Weights of a small transformer language model.
Training: 93M tokens, 2849 steps.
Each number is 128 + 24 x the weight over its row's rms, rounded and kept within 0 to 255. Layers, rows and columns count from 0. The size above them is the row's rms in percent of the matrix's.

# layer 14 attention key, 32x128, rms 0.329, rows 10-20, columns 0-127
size [ 92  96  94  90  96  98  89  92  95  96  94]
[[208 114 117 147  91  85 134 100 156 123 162 151 143 126 110 106 159 132 149 166  86 138 140 132 153 121  84 173 106 153 107 124  89 131 174 112 134 139 131 111 143 102 111 133 145 135 139 115 161 109 107  75 158 163 114 123 186  96  90 129 102 118 117  89  76 125 112 171 145 122 154 138 151 143 149 117 118 110 131 147 154 150  77 119 155  94 130 130 111  97 106 114 109 129 124 115 138 152 130 169 134 135 142 118 130 141 109 134 119 114 152  95 112 133 138 133 151 102 109 107 148 103 148 126 155 118 112 137]
 [141 148 116  88 138 104  94 139 170 149 146 121 130 132  80 117  77 103 128  95 125 109 105 139 140  94 158 112 160 102  91 154 147 120 185 158 123 147  95 110 152 163 145 131 140 136 126 118 136 134 109  71 121 141 132 129 114  91 108 116 124 159 106 135 145 141 126 129  65 118 137 116 153 125 141 139 111 112 134 187 131 101 143 116 163 125 140 106 146 145 130 128 175 131 168 149 113 166 122 148 153 132 105 147 151 100  99 114 113 138 170  87 110 112 136 101  96  97 165 140 158  95 126 143 101 135 156 102]
 [135 128  93 172 190 105 111 156  95 121 117 148 139 124 137 131  85  60 128 104 116 100 157 150 138 147 132 126 119 140 129 106 123 167 138 126 126 126 107 128 155 107 145 113 164 141 162 141 105 166 153  83 134 160 122 136 136 139 141 149 138 140 117 122 112 131 109 102 131 141 114 123 159  72 128 108 133  83 113 123 113 136 106 149 107 134 107 150  98 145 135 136 176 130 125 127 187 108 133 132 131 105 121 181 143 108 104 108 122 119 130 136 170 135 133  90 124 153 145 106  76 112 124 118 158 167 166  68]
 [143  94 120 139 154 114 170 116 129 114 116 103 144 105 160 163 117 122  64 117  96  94 155 106 121 109 113  90 148 140 143 158 146 148 123 117 118 136 169 152 184 121 124  89 145 161 116 157 117 136 166 117 100 126 113 100 115  95 102 143 139 126 134 132 162 180 118 135 111 146 124 122 144 118 148 149 133 141 114 117 131 126 104 115  79 155 157 148 124 152 133 108 145 114 116 172 116 184 117 118 145 117 118 122 110 101 121 145 160 100  99 161 142  87 102 172 152 103 114 110 114 143 143 111 122 190 100  89]
 [117 135 127 112 117 134 153 110 128 122  58 153 180  85 157 129 123 128 110 129 119 135 122  86 159 123 141 136 141 111  63 154 125 122 114 107 122  89 138 142 140 141 127 113 135 140 127 112 120 138 145 156 151 154 129 117 113 178  74 114 129 120 111 146 145 114 138 181 186  97 109 124 145 110 138 110 140 145 121 119 131 135 125 112 125 123 105  95 141 176 116  97 103 162 203 121 114 169 104  59 132 120 101 157 122 126 148 116 150 108 137 164 118 152 158 135 113 141  92 126 156 148 125 130 142 127 156 123]
 [136 138 109 159 119 187 138 111 140 134 156  84 116  96 115 184 151 100 110 134 126 132 130 153 105  84 140 122 140 127 122 138  84 124 131 139 151 125 120 135 111 141 135 160 130 117 130 127 115 137 126  79 120 141 112 161 149 162 192  98 111 146 105 113 151 148 130 107 144 166 139 100  68 158 190  96 138  90 164 134 138  91 104 102 123 115 117 115 121 156 145 128 138 154 142 135 134  97 143 119 103  93 141 124 145 159 128 104 115  91 113 129 143 176 102  98 121 156  76 103 165 132 144 127 135 125 133 108]
 [120 134 133 127 149 113 160 135 110 141 159  71  96 115 131 155 130 114 128 130 146 145 111  83 102  66 168 165 142 189 146 115  91 165 125 121 126 131  83 151 144 102 111 148 144  91 117 165 149 148 120 136  91 142 131  97 116 135  69 137 123 105 113 156  85 147 141 109 139 130 111 107  92 102 122 131 136 151 131 119 144 141 135 136 124 104 130  97 138 112 102 129 156 116 116  60 106 153 113 122 167 134 171 169 105 115 111 112 165 126 142 138 102 101 144 141 114 175 119 125 143 149 151 146 131 108 150 116]
 [112 108  90 111 129  86 116 137 149 152 104 161 115 104 146 116  90  96 142 152 139 129 154 113 106 104 130 101 135 159 133 114 107 120 148 126 177  75 166  82 189 123 106 117 145 133 151 176 139 107 140 148 159 137 144 103 115 161 162 157 128 110 100 128 142 170 120 147 150  85 108 147  82 143 116 147 129 117 123 125 111 118 121 129 127 168 157 128  84 114  95 126 113 136 128 164 139 152 112 133 167  80 142 119 121 111 128  94  78 165 122 144  92 133  91 151  98 159 133 111 129 111 145 135 127 116 152 126]
 [140  80  89 129 123  74 147 136  99 137 161 164 156 152 114 126 138 112 117  86 130 115 117 161 110  84 134 124 116 109 130 145 138 125  82 108 148 136 160 126 147  68 127 152 110 139 123 101 139 145  50 164 140 115 132 184 112 144 123 168 137  99 118 140  99 113 123 129 138 138 143 107  92 101 123  97 155 164 124 134 136 175 128 107 136 152 127 130 127 123 132 130 133 128 162 106 151 148 103 132 157 131 137 144 159 136 141 147 162 100 126 168 125 117 111 130 107  83 168  94 101 141 105 117  77 112 120 138]
 [128 128 130  76 153  71 158 122 103 150  91 112 121 155 165 103 126 169 141  98 117 125  66  81 166 107 114 122 127 121 108 125 106 140 126 135 167  93  91 129  82  96 115 118 158 125 168 124 136 116 159 124 108 155 122 123 112 135 126 162 114 111 112 134 135 106 114 144 127 134 154 104  98  97 118 114  99 163 141 183 138  93 151 123 127 126 142 134 146 135 152 136  91 149 118 141 119 116 162 160 140 153 122 140 117  95 122 154 149  94  99 131 162 139  96 166 151 143 180 124 158  94 129  89 134 130 112 129]
 [106 130 145 136 116 137 125 123 169 120 167 172 143 138 119 133 153 141 128 124 109 151 137 180 158 116 153 140 118 141 130 106 117  89 100 118  89 131  99  62 132 122 111 126 134 110 172 168 124 129 180 124  93 127 121 164 103 190 179 109 122 139 155 119 152  77 110 159 106 111 158 131 151 134 155 122 145 104 110 161 142 128 158 111 156 113 130 189 132 137  93 117 136 142 105 118 117 146 133 143 110 111 104 138 138 129 142 131 150 105 143 102 125  99 101 117 123 110 131 105 107 104 127 107  69 103 134  82]]
# layer 14 attention query, 128x128, rms 0.313, rows 11-21,43-53,75-85,107-116, columns 0-127
size [100  97  96  92  91  96  89  93 107 106 109  98  94  99 114  93  98 103 102  98 100 101 104 105  92 102 108 102 108 109 104  98 111  91  91  93  97  93  83 103  95  89  96]
[[126 148 143 102 140 142 125  77 163 128 142 174 134 168 151 141 100 140 120 132  89 117 134 113 146  95 171  84 117 159 138 115 183 180  98 122 149 126  90 107  92 105 183 113 152 146 154 136 125 159 109 151 145 130 157 144 135 124 103 109 128 131 138 157 103 160 119 115  90 155 138 179 132 110 116 161 135 135 121  94 127 122 110  96 157 165 144 136 114  88  79 124 154  88 141 130 149 150  94  86 115 117 134 110 153 124 140 139 140 107 111 110 131 122 150 124  88 105 100 118  95 151  97 118 131 127 131 140]
 [135 168 120 125 139 154 135 124 163 124 169  63 101  99 132 154 154 105 116 107 130  95 148 107 120 110 123 152 163  74 120 107 133  78 161 124 156 142 111 117 111  96 139 129 147 150 143 135  92 160 136 119 146 152 128 142 129 156 117 147 141 114 128  86 142 123 134 122 150 154 149 117 137  96  84 123 156 115 124  96 125 130 138 128 142 176 100 120  90 127 122 124 142 140 153  81 142  75 133 193 148 114 132 102 133 127 116 146 109  77 143 146 172 154 120 131 124 134 167  91 127  97 102 129 180 126 121 130]
 [140 114 150 143 152 123  96 164 155 112 100 121 142 125 124 133 173 125 152 152 100 118 144 121 109 138  96  98 102 100 125 132 149 122 163 104 136 161 140 142 132 167 135 126  95 132 127 136 130 145 115 112 130 102 138 160 103 122  98 156  74 117 139 160 118 158 120 167 117 137 114 166 173 120 126 126 133 121 161  73 116 125  86  97 131 149 113 140 126 117 113 109 123 139 173  72 130 103 159 132 155 145 135 117 110 172 114 185 165  96  77  87 149 112  95 160 146 180 111 122 109 118 117 131 116 166 128 131]
 [113  34 179 147 130 100 155 131 120 118  71 159 155 156 134  89 129 110 104 122 130 102 124 105 165 155 121 117 121 163 156 139 120 122 165 151 159 137 161 143 153 153  94  93 134 134 137  92 127 141 138 142  86 110 132 175 116 117 131  85 161 142 149 134 148 107 110 165 100 148 138 133 101 148 124 123 117 112 120 138 138  80  90 103 107 149 136 107 147 160 135 133 124 128  90 152 117 151 139 171 127 116 121 141 102 102 126 127 119 148 117  95 123  92 128 130 156 150 123 130 133 100 106 129  90 142 165 123]
 [131 166 136 166 143 140 140 107 152 125  89  99 125 125 114 154 172 158  67 152 131 139 148 111 156  80 141 116  69  87 122 126 149 107  96  93 110 146 136 136  92 118 150 146 120 129 123  98 132 113 140 108 125 120 139  94 162 156 122 117 105 129 161 157 109 127 127  97 140 136 115 137 115 190 142 168 141 148 118 112 158  94 151 123 142 120 150 135 112 154 159 135 146 136 111 154  98 140  67 142 150 102 135 115 155  90 123 110 192 124 136 102 124  98 118 113 103 140 104  90 117 130 110 127 125  93 128 159]
 [119 137 130 144 155 156 116 125 150 124 138 100 148 140 136 164 161 164 146 131 152 178 118  87 109 134 108 136 175 104 127 114 140  74 146  88 151 125 144 153 126 141 170 135 139 130 123 127 122 107 126 147 144 149  85 112 111 119  63 124 132 111 132 126 118 172 159 163 151 103  98 123 120 106 127  57 141 120 112 147 137 117 102 120 104 133 153 100 143  93 101 158 119 144 123 143  75 158 163 136 116 151 138  98 123 108 126  86 156 129 104 107 112 141 130 124 143  90 160 128 157 127 121 130 165 139  79  86]
 [139 161 109 120 101 111 117 127  66 128 129 160 153 137 130 118 134 106  91 130  89  93 153 124  99 145 144 141 102 130 139 167 141 145  62 128 150 143 148 143 132 112 154 171 124 131 148 124 127 158  95 106 102 119 155 109 114 145 146 153 192 149 102 137 145 172 127 103 124 112 166 128 112  93 132 122 131 135 114 105 103 155 130 139 127 171 111  90 131 104  83  78  80 119 110 149 159 138 122 178 140 115 124 121 160 126 127 168  96 110 163 115 111 133 121 145 120 117 123  84 159 134 118 127  86 131 111 131]
 [112 128 149 129 134 109 127 140 146 142  86 114 160  83 109 145 129 137 118 126 136 152 113  84 142 112 122 101 121 134 178 153 147  82 132 149 119 108 114 121 157 133 103 193 137 139 125 178 128 104 130 125 136 111  88 196 114 152 142 102 139 139 105  93 148 137 167 164 102 133 149  92 130  88 137 112 116 161 120 152 134  92 131 138 146 138 120 136 113 146  67 115 129 147 128 143  80 146 162 152 161 140 119 126 141 100 123 150 105 139  97 126 147 120 139 109 118 155 112 167 143  92 160 147 153 144  79  96]
 [104 120 151 154 125 159 149 149 116 149 146 144 113 123 129 124 105 106  92 119 158 140 113 185 120  69 110 108 107 143 136 174 119 149  81 132 139 126 137 168  95 148 129 121 118 107 112 197 137 165 130 116 136  78 152 140  99  85 119 146 128 114  93 136 104 162 161  91 130 122  82 123 129 167 117 166 114 121 152 104 132 126 145 149 122 117 131 139 154 131  79 119  95 160 128 101  96 156 136  76 126 117 131 111 130 113 127 142 171 102 119 157 157 156 159 132 119 113 135 132 114 102 156 145 105 140 112 104]
 [121 106 124 105 136  49 112 111 107 134 159 134 113 138  75 121 134 133 142 119 125 113 132 126 154 124 141 152  98  78 140 163  83 103 154 146  98 142 118 125 100 115 125 121 144 123 107 155 117 143 129 112 155 116 144 114 148 153 100  89 144 126 127 115 131 114 138 112 103 146 143 164 162 131 128 135 127 202 140 166 135 149 186 178 147 146 111 117 114 176  93 122  88 132 145 125 160 137 102 137 110 163 127 122 101 116 101 113 141 125 103 111  56 139 155 143 137 110 116 163 131 105 147 133 124 122 138 166]
 [138 142 171 101 136 144 137 120 172 149 152 150  68 113 122 126 136 139 117 116 139 140 126 174 124 113 155 129 108 104 132  79 168 149 146 103 138 136 142 111 139 104 121 132 141 122 138  94 118  99 130  98 136 135  89  87 140 123  91 115 170 108 152 135 101 121 123 174 114 131 130 128 104  90 101 130 146 148 115  84 120 126 128 136 160 152 129 100 162 118  99 136 135 123  78 130 133  67 162 147 135 120 143 141 117 111 153 152 139 102 128 100 174  73  89 136 178 139 177 129 170 116 135 143 160 137 148 116]
 [135 135 135 153 157 114 122 138 102 128 143  60  97  77 115 143 156 113 107 124 156 110  90 162  95 122 149 103  85 104 132 147 108 126 143 114 110 135 132 166 164 145 114 142 106 123 111 147 119 123 162 163 144 118  88  92 125 135 140 125 144 135 124  90 119  65 156 159 177 131  99 153 112 149 165 139 141  78 130 162 136 100 142 131 160 143 150 147  91 161 119 122 114 183 106 135 150 118 141 165 158 131 139 115 118 129 105 116 156 136 104  88 129 119 126 109 162 151 133  96 145 105 137 116 148 136 153  99]
 [122 107 171  76 177 131 145 149 128 152 109  91 132 104 116 135 144 151 157 118 138 122 103 105  95 106 111 120 149 149 131  88 122 150 107 119 142 123 156 170 121 105 125 165 145 120 149 161 144  81 130 122 137 124 147 113 121 142  95 112 129 141 148  95 110 138 144  85 141 157 157 138 115  86  88 115 115 141 108 124 129 175 125 141 130 113 135 136 169 155 140 136 107 119 183 108 102 103 124  80 131 130 147 183 124  96 137 106  87 107 117  68  85 101 119  81 106 157 144 135 152 139 132 121 157 131 114 134]
 [123 132 140  75  78 116 160 142  97 124 180 114 130 114 137 145 120 141 140 128 115 137 101 124  93 127 154 119 126 122 133 117 118 139 165 107 147 129  77  80 115 143 138 173 158 127 161  84 127  79 116 188 154 150  92 155 144 175 155 100 143 120 146 129 130 156 141 112 132  98 178 116 108 108 150 134 125 130 106 140 117 153 170  91 131 136 142  97 148 141 169 111 128 140 104  95 140 121 132 111 132 123 137 139 189 116 145 134  78 108 120 126 125 103 125  81 105  92 158 148 119 137 138 137 121 145 141 137]
 [136 140 113 133 153 171 149 118 121 130 199  87 111 101 138 137 132 111 106 124 111 152 150 138 126 136 106 122 121  94 151 159 139 150  84 122 100 116  93 106 108 159 150 133 148 147 132 162 134 121 116 155 119 134 103  60 166 149  63 122 118 130 135 138 137 159 180 110 135  98 138 128 144  84 136 141 141 157  93  78 128 121 162 115 138 154 117  84 146  95 135 122 111 133 147 148 157 127 117 120 132 136  97 150 158 153 116 139 148 143 137 144 157  99 148 112  82 108  90  88 103 125 121 113 157 140 135 155]
 [119  82 119 149 129 144 113 140 160 130 134 188 150 119 166  59 115  92  88 127  99 119 132 145  93 164  97 136 166 119 114 115 140 122 109 108 131  96 147 133 129 174 135  82 118 112 135 155 132 131 123 138  66 149 122 116 124 118 148 157 147 113 136 137 107 126 141 123 141  95  82 148 108 108 174 136 142  82  96 134  96 152 126 134 117 160 130 150 144 138 105 137 107  96 141  95 121 123 153 153 132 127 119 178 112 158 118 141  76 148 110 151 148 137 103 141 137 117 187 128 137 121 151 125 156 157 115 130]
 [131 107  64 117 143 157 150 162  98 139 118 129 150 121 129 152 121 101 185 118 113  98 148 112 142 125  82 145 143 109 154 116 114 132 114 113 146 147 155 138 119 164  96 108 136 138 130 163 140 106 144  96  90 151 122 103 145  84 207 114 143 131 131 114 120 100 104 106 142 147 156 101 109 115 114 128 120 141 141 118 121 156  81 151 112 125  95 149 151 170 143  84 143 142 135 147 102 126  78 107 120 120 146 143 183 152  95 152 110 116 118 130 110 137 130 127 139 169  78 138 139 162 154 108 133 111 101 115]
 [ 94 133 151 145 114 165 107 148 132 141 170 132 101 131 114 126 108 157 122 135  88  98 103 160 130 154  86 152 187 155 137 115 143  93 180 127 148 123  87 118 133 148 108  98 162 126 117 149 120 134 138 101 114 105 106 167  50  95 175 122 147 119 121 124 109  95 114 142 147 159 144 118 165 123 144 134 131 117 119 116 158 119 112  75 106 120 121 136 125 155 150 142 163 149 137 148  86 131 131 102 133 155 107 127 145 160 111  96 119 152  76 141 120 139 124 110 174 112 165 134 109 113 118 132 156 109 111 123]
 [164 147 105 109 153 136 144 128 129 146 128 139 137 163 145 129 146 135 110 143 102 103 133  92 165  91 128 107 138 141 143 117 123 126 118 101 144 142 144 179  88 101 124 123  83 123 145 123 145  67 139  80 131 126 178  88 188 131  83 121 141 127 127  92 147 116  87 176 131 142 119 150 144 108 140  96 105 133 182 104 132 146 113 105 120 156 160 127 117  69 105 168 129 105 149 108 140 114 120 103  99 136 125  92 135 155 109 144 154 111  88 146  85 111 104 135 166 115 137 131 151 122 120 119 139 145 124 126]
 [103  78 150 123 134 157 144 142  86 109 125 159 149 117 110 190 119 131 104 125 148 155 106 139 100 148 130 122 134 114 179 134 127 104 132 132 120 144 185 145 104 103 116 131 116 132 120  79 136 146 112 109 205 118 149 124 142 143 180 116  99 121 147 108  99 137  97 148 115 141 141 107 144  91 139 126 109 148 131 141 127 131 163 155 154 143 139 100  95 136 106 131 125 150 174 131 129 133 104 154 123 144 158 118 115  96 126  98  94 150 116 114  94 149 131 142 122 122 119  91 154 120 113 145  78  90 101 189]
 [175  98 160 132 116 159 166 104 137 130 101 104 121 135 153  97 119 138 196 120 117  90 115 134 158 135 114 117 129 126  94  81 136 117  88 105 158 134 128 128 143 116 110 124 148 140 119  94 151 124 156 196 100 152 122 122 147  74 168 125 103 109 147 142 107 147  99 137 135 126 145 158 110 112 106 132  99 137 125 107 132 127  77 145 114 123 164 154  90 111 126 133 122 106 124 124  83 104 131 130  75 131 122 133 138 172 124 131  96 165 155 106 168 128 128 129 166 119 156 135 141 157 123 119 178 114 105 121]
 [135 153 128 150 111 130 110 102 103 128 156 116 124 126 108 116 124 183 142 165 132  95 151 148 111 106 172 115  98  99 113  88 113 146 152  97 127 127 134 151 159  99 159 127 140 128 160 100 133 137  79 137 177 162 129 157 100 135 124 116 108 108 118 119 159 152 119 111 134 120 166 121 171 131 110 158 120  96 143  88 135 130 133 100 111 155 139  61  86 108 133 152 135 126 163  83 154 159  89 116  85 125 155 136 143 136 142 108 144 122 107 159 150 150 179 104 133 119 114 127 119  91 103 132 158 134 150  92]
 [163 134 132 105 147 134 118 149  86 126 144 138 101 141 156 147 116 155  65 152 112 116  94 110 126 187 133 164 137 108 122 115 142 102 127 146 127 121 150 119  93 111 138 144  97 117 156 117 120 129 155 124 175 129 131 139  75 104 137  94 134 119 136 146 172 117 129 112 165 135 172 107  94 126 138 151 137 126  96 109 107 120 118 126  78 131 147 130  96 135 172  91 132 148 104  97 152  95 108 137 112 131 121 125 103 204 135  83  94 137 168 124 128 144 136 118 167 114 121 146 106 112 154 147 114 140 130 175]
 [142 146 126 136 114  91 149 112  67 132 136 169 132 142 122  79 148 168 161 134 118 157 108 159 119 173 165 129 106 128 107 108 119 128 109 139 113 127 120 117 106 115 135 145 139  87 136  90 130  99 116 142 106  99  92 152 164  94  99 128 140 150 131 124 159  99  98 155 132 100 123 149 127 124 155 140 121 108 123 162 139 117 145 147 121  79 114 152 103 121 160 142 134 102  85 142 114 135 180 126 132 146 131 118 140 162 140 172 182 187 135 128 120 116 152 162 152 116 117 108 129 146 142 140  78 143  82  96]
 [136 141  99  88 106 149 129  74 120 148  99 107  95 103 139 127 163  99  87 144 151 114 117 151 193 163 115 138 156 155 166 129 183  86 110 113 130 128 152 156 141 109 123 176 136  98 138 123 124 137 129 129 150 139 151 146 143  81  94 124 155 138 151 109 135 120 125 123 142 115 155 100 152 141 110 114 129 171 128 158 116  92 109  96 134 156 138  80  86 116 124 139 130 126 109 113 124 106 127 132  79 130 109 147 142 112 143 134  87 105 142 148 124 192 166 126 130 103 149 103 136 110 121 156 135  93 109 128]
 [133 138 104 119 111 110  76 105 133 112  83 128 118 141 124  97 127 117 118 142 108 150 156 154  83 122 131 143 112 122 150  87 117  83 126 176 157 151 154 133 159  99  84 127 109 122 121 123 129 132 153 100 136  94 137 141  90  95 145 181 143 124 127 156 110 151 122  87 152 121 135 172 134 126 121 136 127 116 143 133 123 179  82 111 125 124 151  92 111 133 190 137 141 162 120  84 168  93 155 132 103 119 143  89 131 128 129 128 112 118 115 149  73 154  99 129 133 156 177 134 140 120 165 119 135 141 133  98]
 [ 97 115 182 108 109 105 129 140  81 112 164 143  99 126 136 132  83 142 208 136 115 128 139  94 142 121 139 116 156 156 153 127 130 157 116 139 135 129  69 148 145 124  88 157 115 132 133 155 132 143 120 183  98 145 118 111 128 110  89 136 144 125 114 134 150 165 135 156 114 117 147 132 124 120 122 106 125 119 116 118 115 164 102 140  92 147 139 128 161  89 177 152 129 114 108 169 127 137 142 113  82 119 106 122 105 112 100 159 104 125 126 121  82 104  99 132 132 120 146 115 163 156 109 108 190 156 141 123]
 [132 111 117 165  98 104  83 124 109 144 137 110 125 123 134  70 115 102 148 143 119 108 143 148 117 131 123 108  59 161 108 140  59 165 175 120 106  99 120 129 127 142 147 121 122  91 148 121 163 133 150 135 128 125 115 140 108 168 159 190 127 120  93 154 156 118 103 128 133 136 105  89 147 159 125 186 108 128 127 168 125 111 155 111 131 119 117 104 128 109 124 129 158 129 115 140 151 107 104 134 154  95 109 161  93 132 156 154 117 129 131 163 149 129 171 168 114 128 148 147 132 105 134 120 119 113 157  86]
 [128 131  93 151 104 119 144 100 115 137 138  77 103 104 181 106 147  90 108 120 136 109 122  98 146 107 138  97 111 138 143 135 152 155 141 123 143 137 152 117 124 103 106 127 107 145 109 132 139 119  96  96 161 118 123  81 123 104 108 137  83 132 139 117 106 164 161 127 155 102  82 105 137 125 114 153 138 114 114 143 138 136 138 145 101 135 135 110 140 121 107 131 159  92  76 124 174 100 139  76 152 141 165 159  83  74 153 103 151 159 177 134 139 148  99 142 128 165 131 175  94 135 152 148 161 128 131 134]
 [149 130 137 144 134 112  49 118 136 130  95 129 110 108 113 126 188 145 118 143  97 121 127 134 163 166 115 128 125  66 116  87 102 128 114 112 122 159 134 118 101 100 108  71 135 114 137 113 134 112 163 163  94 166 164 102 139 161  87 160 125 127 133 117 112 160 138 143 158 122 125 114 109 122 122 134 131  94 121  99 128 105  88 172 105 133 126  96 116 122 161 160 107 158 119  98 150 116 129 138 127 161 124 148 116 145 144 106 110  89 103 155 134 142 133 133 169 149 148  92 167 120 126 125 111 137 181 110]
 [168 150  69 139 139 159 157 118 131  97 134 167 126 144 162 115 135 134  79 128 102 142 136 170 139 136 110 125 108 149  63 150 164 146  78 150 123 153 127 137 144 144 115 131 128 151 143 126 117 138 127 133 155 168 128  97 104 109 151 163 172 140 103 149 128 112 126  98 142 127 144 114 127 160 189 104 134 113 120 123 119 114 103  94  97 110 114 182 106 137 182 140 132 126  72 146 185 143 120 115 139 116 105 118 141 127 112 137 108 175 135 165 120 141 114 114 107  88 146 121 110 139 124 122 129 128 120 108]
 [128 136 136 177 173 149 125 126 152 131  52 121 132 158 160  92 127 138 117 119 144 136 141  83 123 125 101 138 171 183 132 112 119 122 122  96 143 122 153 150 122 145 129 111 110 135 137 114 116 122 137 120 109  98 132 132  99  90 131 146 151 134 134 141 124 160 150 113 124 140 103  63 111 132 136 133 136  24 119 123 119  98 122 134 115 133 128 164 159 114 138 142 115 108 100 147 122  82 132 155 137 148 130 123 138  93 114 134 172 179 153 126 118 116 118 181 156 127 113 145 135 144  96 156 133 131 115 110]
 [107 122 100 131 120 134 164 140  98 134 151 104 130 119 120 149 137 130 126  97 106 116 157 173 148 121 102 135  94 157 115 146 167 135  94 138 131 123  88 143 177 163 146 132  86 128  92 106 131  92 183 138 123 122 106 116 149 128 126 104 110 135 112 144  77 101 127 156 164 136 119 133 145 115 188 137 141 143  92 148 135 107 127  65 127 128 118  74 145 167 126 125 156  89 134 147 127 127 102  79 138 188 117 136 137  95 134  93 128 163 147 162 127 152 118 139 102 142 103 140 121 148 119 115 132 105 154 105]
 [133 132  92 121  91 148 172  90 147 109 160  95 117 159 137 101 111 131 115 119  99 126 123 121  94 100 128 153  77 103 118 144 163 144 146 120 129 168 137 130 148 132  72 136 129 128 129  75 141  83 130 104 114 107 132 107 145 160 121 124 106 136 140 157  99 145 146 137 149 102  90  72 144 117 101 136 119 143 138 185 140 147 126 145 104 162 125 135 158 149 138 101 118 169  93 144 116 115 139 138 105 103 105 112 145 150 124 128  89 182 146 115 116 107  82 129 125 177 101 133 135 156 161 121 166 137 124 153]
 [142 157 106  76 112 115 159 113  92 151 152  96 168 114 133 124 141  85 102 161  93  96 150 119 143 133 154 143 106 151 138 104 125 125 119 128 140 140 107 150 161 110 173  94 122 133 113 107 131 127 110  82 109 116  87 118 106 127 150 108  78 113 146 132  68 137 134 167 157 149 112  72 154 120 149 127 128 149 131 140 146 154 109  70 122 136 166  99  80 115 135 111 149 124 151 171 123 133 131 123  92 110 146 150 157 153 145 108 132 105 149 161 122 142 140 138 178 158 102 115 130 110 101 125 133 135 114 113]
 [113 120 196 127 114 106  76 109 114 110 160 174 140 120 124 118 137 144 166 125 111 126 119 111 153 125 121 110 124 103 129 123 223 165 142 131 129 146 105 143 131 109 141 102 125 131 145 146 132 100 118 137 124 124 108 121 160 126 134 123 146 103 144 129 111 150 134 152 137 103  97 138  72 125 157 173 127 138 141  85 132 159 143 152 132 139 116 123 179 101 129 135  98  75 132 166 116 128 115 120 109  81 140 143 153 128 139 135 133 146 158 134 153 107 137  77  96 103 119 161 119 174 101 114 155 133 108  90]
 [109  92 164 142 141 136 118 153 179  97 160 136 101 135 146 132  97 132 139 146 146  58 122 136 110 153 117 111 116  83 107  99 105 145 114 117 129 142 115 101 140 123 150 189  84 109 179 159 112  69  98 101 120 164 141 141 149 131 144 155 138 145 140 142 133 124 147 122  97 101 175 136 105 131 141 170 134 117 140 127 106 112  86 137 133 158 121 166 128 183  83 128 139 107 115 123 141 103 124 114  97 154 134 128 144 113 147 146 122 120 149 121 140  92  93 131 113 120 113 139 124 124  99 126 160 167 156 150]
 [146 132 129 134 160 164  98 158 132 137  96  83  94 139 125 107 126 117 162 103 159 137 111 149 111 128 115 113  91 134 103 133 138 154 115 128  93 128 135 126  95 137 144 114 145 135 141 165 142  82 162 158 143 103 113 128 127 152 170 139  89 126  97  98 171 107  87 139 115 149 104 122 152 107  97 119 121 139 129 128 149 101 141 111 150 100 125 169 128 131 113 122 197 134 124  91  85 120 129 106  87 124 116 126 120 169 143 179 167  99 169 121 178 117 165 156 151 121 151 151 107 139 117 112  95 151 135 110]
 [ 88 133 141 163 120 125 124 106 155 130 155 119 141  90 145  93 110 139  95  94 135 145 114 140 144 108 127 127 117 155 130 117 159 165 130 151 137 100 105 161 139 135 184 120 118 137 115 128 128 109 134  94 118  85  97 172 144 171  72 124 135 134 119 170  97 131 119 170 145 110 117 112  99 137 159 180 125 120 118  97 140 121 151 151 114 136 108 127 154  97 115 152  74 110 140  99 115 133  86 116 146 148 114 109 156 141 118 123 171  96 120 131 152 164 146 117 155 167  76 177  90 153 121 136 145 133 118 134]
 [118 104 170 151 150  92 105 117 122  93 108 144 127 184 113 104  89 107 142 124  89 157 127 132 152 129 151 159 106 112 124 142 140 146 102 143 136 157 124  89 128  97 116  89 140 139  97 130 128 124 168 139 125 131 182 103 111 137 100 106 141 141 142 109 138 133 129 155  77 135 155 123 114 178 117 137 118 158 149 118 129 174 156 141 105 163 119 141 132 144 141 101 106 120 150 134 128 141 119 134  92 101  85 114 101 107 113 168  97 118 154 161 160 110 161 124 162 164 122  81 117 128 173 107  80 149 148 113]
 [ 76 144 118  88 132 108 119 144 158 116 187 110 114 118 146 124 183 121 116 113 143 118 135  81  80 109 135 158 146  97 115 101 109 135 137 105 130 116 168 154 109 142 163 128 132 130 124 130 118 108 126 122 111 121  87 161 127 140  89 100 126 122 128 159 143 153 140 129 103 145 121 132 119 188 113 136 125  96 152 150 125 111 137 133 108 122 117 148 153 139 125 130 153 129 139 132 135 121  89 132 161  93 106 162 143 132 132  81 196 126 122 124 173 176 112 119 190 112 139 149 121 148  66 128 160 140 137 123]
 [136 146 139 119 171 143 130 114 117  83 125  83 176 133 135 110 102 140 150 136 159  94 126 134 207 145 141 145 118 149 144 147 127 152 123 115 119 117  92 150 130 134 118 139  74 130 128 115 142 131  91 128  87 109 135 127  87  95 118 150 131 135 111 173  90 137 118 125 125 114 115 108 148 129 114 130 120 128 114 134 137 125 102 141  94 103 138 165 114  72 133 100 144 125 173 161 137 110  97 101 137 145 123 112  75 117 137  96 111 122 198 111 100 152 164 104 131 144 131 157 112 180 138 128 159 144 146 108]
 [173 112 146 109 115 108 134 114 134 131 150 174 140 137 156 139 129 110 111  91 140 139 171 131  77  85 127 108 113 137 136 120 170 116 155 118 123  92 117 161 164 141 132 136 126 117 129 124 134 106 137 135 137 117 117 128 162 160 143 130 131 119 120 111  77  91 135 153 138 122 102 151 120 120 124 134 127  61 106 137 117 134  58 146 169  88 119 150 138 110  79 159 169 150 160 122 130 112 138 172 122 148 151 104 134 134 130 111 135 140 111  76 105 133 140 153 130 147  80 141 155 116 111 118 135 135 199 101]]